config.toml
bias = "none"
init = "normal"
lr = 0.00684
Each number is 200 + 20 x the weight over its row's rms, rounded and kept within 0 to 999. Layers, rows and columns count from 0. The size before them is the row's rms in percent of the matrix's.

# k: layer 3 attention key, 192x192, rms 0.233, rows 93-117, columns 64-127
# q: layer 3 attention query, 192x192, rms 0.227, rows 94-117, columns 64-127
k93,107,210,187,181,229,205,213,174,201,167,201,168,214,204,240,204,218,202,212,175,199,220,205,187,191,215,202,205,208,201,215,186,196,194,180,205,243,118,158,214,193,212,190,193,235,195,180,172,190,216,186,238,166,186,193,237,190,232,197,214,204,196,182,229,190
q94,104,174,208,193,219,169,187,182,193,207,243,174,193,222,207,233,190,182,163,188,178,212,182,178,197,193,212,214,188,229,204,222,161,180,234,152,183,208,203,167,240,224,225,206,207,179,163,220,185,186,198,208,216,215,212,216,219,198,167,202,185,218,188,197,157
k94,117,212,212,185,176,198,240,235,169,211,177,200,179,162,188,202,160,205,191,202,200,186,166,193,224,145,208,209,201,181,205,209,202,221,199,193,196,184,204,186,186,185,188,181,172,179,192,215,195,187,187,230,230,180,226,216,220,258,180,204,224,187,183,228,197
q95,107,227,205,197,196,216,205,196,200,173,200,142,206,213,192,222,229,203,203,163,199,162,221,237,207,175,184,195,216,212,200,188,218,224,183,221,210,218,235,175,200,219,189,212,201,205,200,182,191,201,179,205,204,208,235,203,186,158,242,197,212,203,186,199,176
k95,113,200,212,195,229,184,203,209,223,212,186,176,180,202,191,153,209,208,203,200,172,183,198,194,194,209,227,231,175,199,210,209,209,201,190,231,186,195,173,179,176,145,198,171,185,172,237,191,198,160,229,217,181,193,217,218,211,185,257,177,213,224,189,250,210
q96,106,165,202,189,185,197,219,224,215,204,178,169,216,188,193,183,218,207,170,187,200,216,195,167,204,237,220,195,210,170,191,168,216,184,203,204,192,219,197,186,216,165,186,182,210,199,185,204,189,216,165,229,196,180,207,217,192,200,189,196,185,204,182,200,193
k96,107,228,191,230,202,215,190,194,237,184,199,194,194,210,174,202,191,163,182,217,165,216,222,197,240,200,179,194,204,186,229,183,191,179,198,232,216,201,208,202,216,231,194,168,203,212,217,160,217,160,214,223,232,204,241,183,186,193,179,213,178,212,186,193,208
q97,109,190,217,176,195,210,206,238,204,188,192,181,196,200,214,219,199,210,203,208,160,212,180,196,207,200,171,170,188,203,194,183,221,200,239,185,162,193,183,171,153,229,210,231,219,190,199,199,199,191,180,195,209,236,182,239,186,200,197,171,189,187,164,222,234
k97,109,203,191,184,193,176,210,178,192,185,174,196,228,180,185,183,186,186,208,231,227,189,187,162,204,212,210,264,215,187,204,199,210,191,188,153,191,241,222,207,194,204,176,212,162,180,183,194,206,192,174,202,192,199,211,259,173,217,214,212,211,216,172,208,209
q98,106,199,161,172,208,200,189,199,194,185,214,204,196,219,164,205,176,193,185,180,226,190,202,204,189,196,249,213,195,230,192,196,173,159,160,186,192,208,199,170,208,233,222,215,187,195,201,185,233,176,207,233,195,189,200,227,210,182,202,172,247,223,206,177,238
k98,109,226,256,239,206,192,192,197,250,189,207,227,188,184,225,182,183,212,218,189,193,192,137,205,194,208,196,184,216,188,202,246,186,215,174,211,187,232,200,196,191,166,201,207,207,184,201,206,152,161,206,212,240,173,193,190,224,233,225,198,203,174,202,186,187
q99,108,213,173,214,234,206,175,161,186,202,179,215,183,187,214,205,188,199,197,192,191,164,204,216,157,220,200,217,189,205,212,238,211,201,184,207,191,176,181,243,178,201,177,219,192,199,182,192,219,179,208,213,171,212,145,215,197,198,186,188,228,174,171,186,156
k99,111,175,173,188,250,194,211,209,196,250,211,202,199,127,180,208,230,200,215,198,223,203,206,203,209,167,199,208,196,169,199,203,177,188,187,194,223,185,160,203,209,193,215,202,181,217,238,216,218,224,215,180,188,164,200,188,164,215,214,206,178,193,239,190,203
q100,106,160,198,189,157,214,202,181,229,179,209,188,224,175,197,182,231,171,166,198,194,235,222,191,193,156,189,224,189,196,185,186,173,182,207,182,205,197,218,189,175,222,188,186,209,182,219,185,165,203,223,218,220,223,165,195,199,169,196,213,229,198,223,235,211
k100,108,157,140,202,225,214,199,225,221,210,237,203,202,204,208,200,184,208,229,200,232,193,216,190,212,172,210,219,217,199,206,209,181,166,209,204,196,188,231,210,203,183,192,213,209,204,215,212,209,220,219,215,213,210,186,181,220,216,219,193,171,194,169,201,169
q101,116,176,238,172,226,197,193,216,198,182,200,203,215,229,180,240,196,236,216,183,161,220,202,182,213,192,234,167,208,144,205,193,216,183,214,237,172,207,170,240,181,205,206,218,188,185,192,205,178,206,218,242,199,171,239,212,177,172,204,206,213,211,198,205,202
k101,114,187,217,207,203,195,215,211,209,215,199,153,187,215,205,193,197,209,218,212,201,209,205,261,194,169,216,235,214,191,225,160,212,202,183,152,205,228,185,192,192,183,143,179,212,205,214,192,217,186,204,200,172,197,210,194,205,205,183,217,199,224,192,190,203
q102,110,208,202,245,169,193,195,200,190,195,214,204,216,193,188,199,207,224,212,215,155,194,201,206,216,178,169,223,237,176,200,218,198,172,195,215,217,189,201,177,214,217,203,205,213,186,216,155,174,215,177,168,234,225,210,179,197,219,222,253,203,185,193,204,185
k102,113,232,166,180,168,205,209,214,204,189,192,174,194,207,183,187,217,196,188,202,209,198,180,192,184,208,203,193,193,184,162,186,199,182,205,176,174,208,237,178,220,149,197,209,185,184,215,186,197,180,190,201,178,220,230,210,196,149,219,181,214,172,229,204,238
q103,105,205,172,154,192,192,183,204,191,180,198,196,219,189,219,207,177,176,196,186,214,219,143,198,186,223,216,204,228,181,195,187,228,228,235,186,196,198,211,192,190,185,205,225,199,227,177,199,212,219,212,192,173,178,210,221,204,202,172,190,186,217,203,197,208
k103,108,195,197,202,206,203,199,180,176,175,210,207,219,210,234,182,183,169,246,215,239,197,198,234,212,196,181,214,209,196,196,194,207,189,167,175,183,225,189,200,206,210,211,171,206,179,235,198,213,199,199,172,214,214,188,198,174,162,160,186,189,180,206,185,202
q104,099,216,195,198,211,172,201,209,177,215,187,212,210,200,203,174,198,234,237,217,159,198,208,187,164,134,182,216,206,192,209,242,209,179,179,204,174,228,214,193,191,185,198,181,237,206,187,184,205,190,201,203,184,198,185,207,198,232,199,172,155,194,158,242,182
k104,101,158,218,184,178,176,208,192,202,205,211,183,179,199,179,211,176,214,215,243,165,196,195,212,181,222,201,198,176,191,180,167,237,175,191,229,221,183,176,171,211,238,214,198,198,197,174,218,180,209,225,165,194,200,172,200,144,172,204,194,214,200,236,196,172
q105,108,204,183,179,219,207,209,212,213,196,205,204,191,180,207,232,203,196,224,192,193,247,195,205,194,226,206,211,188,165,202,176,184,210,166,174,205,183,262,202,179,242,173,227,211,191,176,204,196,218,206,170,187,211,170,197,189,181,194,181,209,200,159,215,201
k105,115,192,220,196,178,198,235,214,208,192,204,255,174,180,191,208,199,216,208,195,198,200,201,181,235,197,198,205,218,165,231,168,216,218,185,172,194,216,202,184,256,176,218,205,193,198,178,209,197,167,163,199,153,193,202,173,223,189,194,222,222,172,202,169,191
q106,109,185,213,210,190,188,177,189,176,203,212,184,190,225,193,185,206,215,215,223,222,187,201,176,195,195,185,222,217,221,205,206,193,194,190,203,187,192,206,201,196,183,200,214,166,230,167,203,185,235,204,195,196,181,211,257,237,151,188,206,187,173,249,190,168
k106,112,188,185,172,186,216,235,201,214,195,234,178,213,219,184,220,213,194,189,181,207,195,181,204,157,162,173,201,177,225,242,206,217,238,194,214,243,227,172,215,202,209,184,200,198,233,162,188,186,184,191,196,193,181,172,180,192,187,191,193,180,187,175,199,229
q107,104,165,205,158,227,213,221,208,139,228,236,206,231,188,209,190,201,198,201,164,188,186,168,190,167,213,221,212,183,201,221,196,208,190,178,205,225,213,219,176,201,198,191,191,183,229,201,235,232,203,162,234,186,171,192,198,188,195,200,217,229,194,232,231,230
k107,114,181,215,207,207,196,215,213,197,214,216,193,210,188,195,216,214,218,198,185,148,218,195,174,200,203,174,224,217,199,220,180,215,192,192,227,215,192,173,235,198,198,227,190,200,185,235,227,194,231,202,223,171,208,206,193,198,197,219,202,192,210,153,225,230
q108,114,200,208,212,232,204,197,220,185,206,205,208,171,207,228,183,212,194,216,187,243,197,236,176,212,229,199,206,200,170,200,213,267,180,197,185,219,218,204,181,206,227,181,216,187,194,229,199,210,173,196,208,204,219,223,183,209,191,159,160,201,220,191,196,199
k108,113,209,204,188,190,197,187,197,217,247,203,240,217,173,232,212,201,175,240,213,205,204,233,251,222,181,208,207,209,205,204,197,208,197,205,249,180,210,224,176,219,226,228,219,190,207,217,187,208,213,208,238,185,203,219,213,230,153,176,178,194,188,208,230,182
q109,106,221,212,215,218,233,200,186,219,214,181,215,176,224,188,217,186,196,205,244,189,176,172,187,192,202,226,186,206,177,173,186,202,204,205,196,211,225,148,220,237,178,190,155,197,208,214,172,204,169,192,191,181,201,178,172,225,181,210,191,209,183,175,216,170
k109,106,178,209,195,213,176,216,190,216,176,235,185,195,238,200,177,188,140,203,179,215,228,215,208,200,172,215,222,193,222,193,200,201,190,203,258,207,200,195,194,200,230,186,264,232,205,194,185,208,207,242,186,193,194,214,196,202,224,189,178,203,224,191,183,218
q110,117,197,182,199,171,215,205,201,207,208,213,228,199,201,228,212,210,186,217,199,195,181,219,196,212,166,193,197,183,214,188,220,209,234,203,184,203,207,193,189,215,191,200,250,203,194,200,201,194,216,214,234,203,198,206,184,144,191,236,189,206,180,201,190,227
k110,119,229,225,231,192,223,166,183,201,209,183,191,178,155,209,197,216,174,207,221,199,191,197,165,235,165,201,212,175,204,193,193,243,183,223,222,199,182,209,203,223,184,199,216,204,199,202,199,213,213,190,196,202,223,176,198,205,219,192,206,200,162,212,177,191
q111,101,236,195,181,235,181,197,212,198,211,171,232,220,202,209,213,198,190,190,205,222,195,201,199,197,203,172,202,213,217,180,219,208,185,190,168,196,189,193,195,181,235,196,198,209,194,194,224,220,242,194,190,191,218,211,205,229,174,176,159,218,171,194,227,191
k111,110,197,199,158,204,188,228,224,185,215,191,185,179,166,218,222,196,196,197,211,190,166,220,179,190,215,178,185,232,217,208,171,225,194,162,205,203,213,161,219,188,202,192,195,192,189,174,183,214,196,200,241,210,197,209,232,212,224,243,233,203,235,209,190,190
q112,111,223,208,204,211,206,221,182,218,188,241,231,201,189,202,180,212,167,196,204,181,177,179,175,214,215,161,188,242,202,190,220,191,184,201,175,175,185,229,189,199,209,177,198,184,232,237,218,203,215,211,207,200,244,234,221,198,214,174,181,231,197,193,184,204
k112,112,211,201,208,192,195,208,200,170,177,177,172,206,197,213,220,209,204,185,204,212,195,192,198,176,179,205,203,195,220,199,189,215,233,171,198,184,209,204,216,212,184,210,211,228,219,209,166,192,182,211,211,154,233,215,183,216,184,190,222,212,195,232,212,194
q113,107,191,170,191,194,206,177,195,214,199,191,201,188,176,192,190,227,209,196,176,196,206,165,183,193,200,195,180,196,178,176,219,207,223,202,217,184,161,181,214,183,181,188,217,212,211,198,234,180,193,198,223,263,231,186,213,210,207,223,227,230,223,189,217,194
k113,118,237,204,218,152,188,171,193,190,181,204,226,194,163,190,173,193,181,192,204,209,191,190,183,219,192,189,202,213,199,172,212,224,183,174,205,180,165,182,176,206,171,204,187,181,224,206,162,184,235,201,164,169,185,194,214,204,163,180,177,230,167,194,224,210
q114,105,197,224,161,193,173,213,181,208,209,196,200,165,223,166,181,214,192,222,199,208,207,195,202,213,234,217,176,204,208,203,218,214,172,194,184,203,217,205,200,242,204,182,244,226,220,226,204,219,197,190,230,234,211,183,206,196,226,217,209,152,214,145,234,218
k114,105,200,183,212,178,174,157,215,226,229,172,191,184,177,181,223,177,216,217,213,166,209,193,220,202,192,209,220,194,178,195,244,171,212,186,190,204,191,206,211,170,215,193,207,219,205,193,199,207,214,167,217,212,208,186,198,207,234,202,172,190,198,187,179,161
q115,108,215,202,186,199,207,148,205,198,223,186,261,191,176,210,208,203,218,251,197,227,216,238,169,200,197,192,199,191,163,238,208,200,194,198,216,208,215,195,180,196,212,183,162,208,193,175,207,203,194,213,165,192,181,158,200,193,188,232,213,218,204,183,218,203
k115,103,208,184,209,221,193,204,220,209,185,174,224,226,214,203,179,216,233,213,210,227,180,190,203,163,220,237,239,204,200,239,184,182,169,188,189,224,174,185,189,217,201,194,226,189,183,210,224,197,237,216,231,174,180,179,244,181,183,180,161,200,210,180,219,188
q116,112,192,189,215,218,214,201,205,170,202,213,214,181,204,229,211,203,179,196,207,195,203,217,209,209,176,208,194,211,169,167,242,192,178,183,189,221,239,198,231,212,217,205,204,205,180,240,183,202,203,178,201,238,192,177,215,206,194,184,218,213,200,179,200,240
k116,115,178,175,214,207,200,198,179,201,225,187,177,183,211,193,250,187,203,203,224,215,191,198,230,233,185,236,195,215,216,211,186,200,195,202,216,239,224,185,189,224,183,182,200,216,187,179,209,182,220,177,206,181,213,186,193,206,197,228,186,199,188,191,193,234
q117,114,153,174,202,160,197,225,206,189,202,231,214,189,215,221,175,185,211,167,209,219,219,207,216,216,193,186,188,208,213,248,194,201,207,173,137,236,156,167,209,207,181,205,223,209,194,193,195,169,232,228,225,211,216,220,166,202,191,180,214,204,175,219,204,186
k117,116,214,213,237,215,210,171,149,183,212,170,203,192,180,242,206,213,178,205,193,176,227,191,196,227,162,213,226,171,183,171,245,172,238,239,187,203,218,183,199,193,184,217,186,203,207,219,169,191,176,193,221,220,227,203,188,157,188,191,195,177,223,197,211,214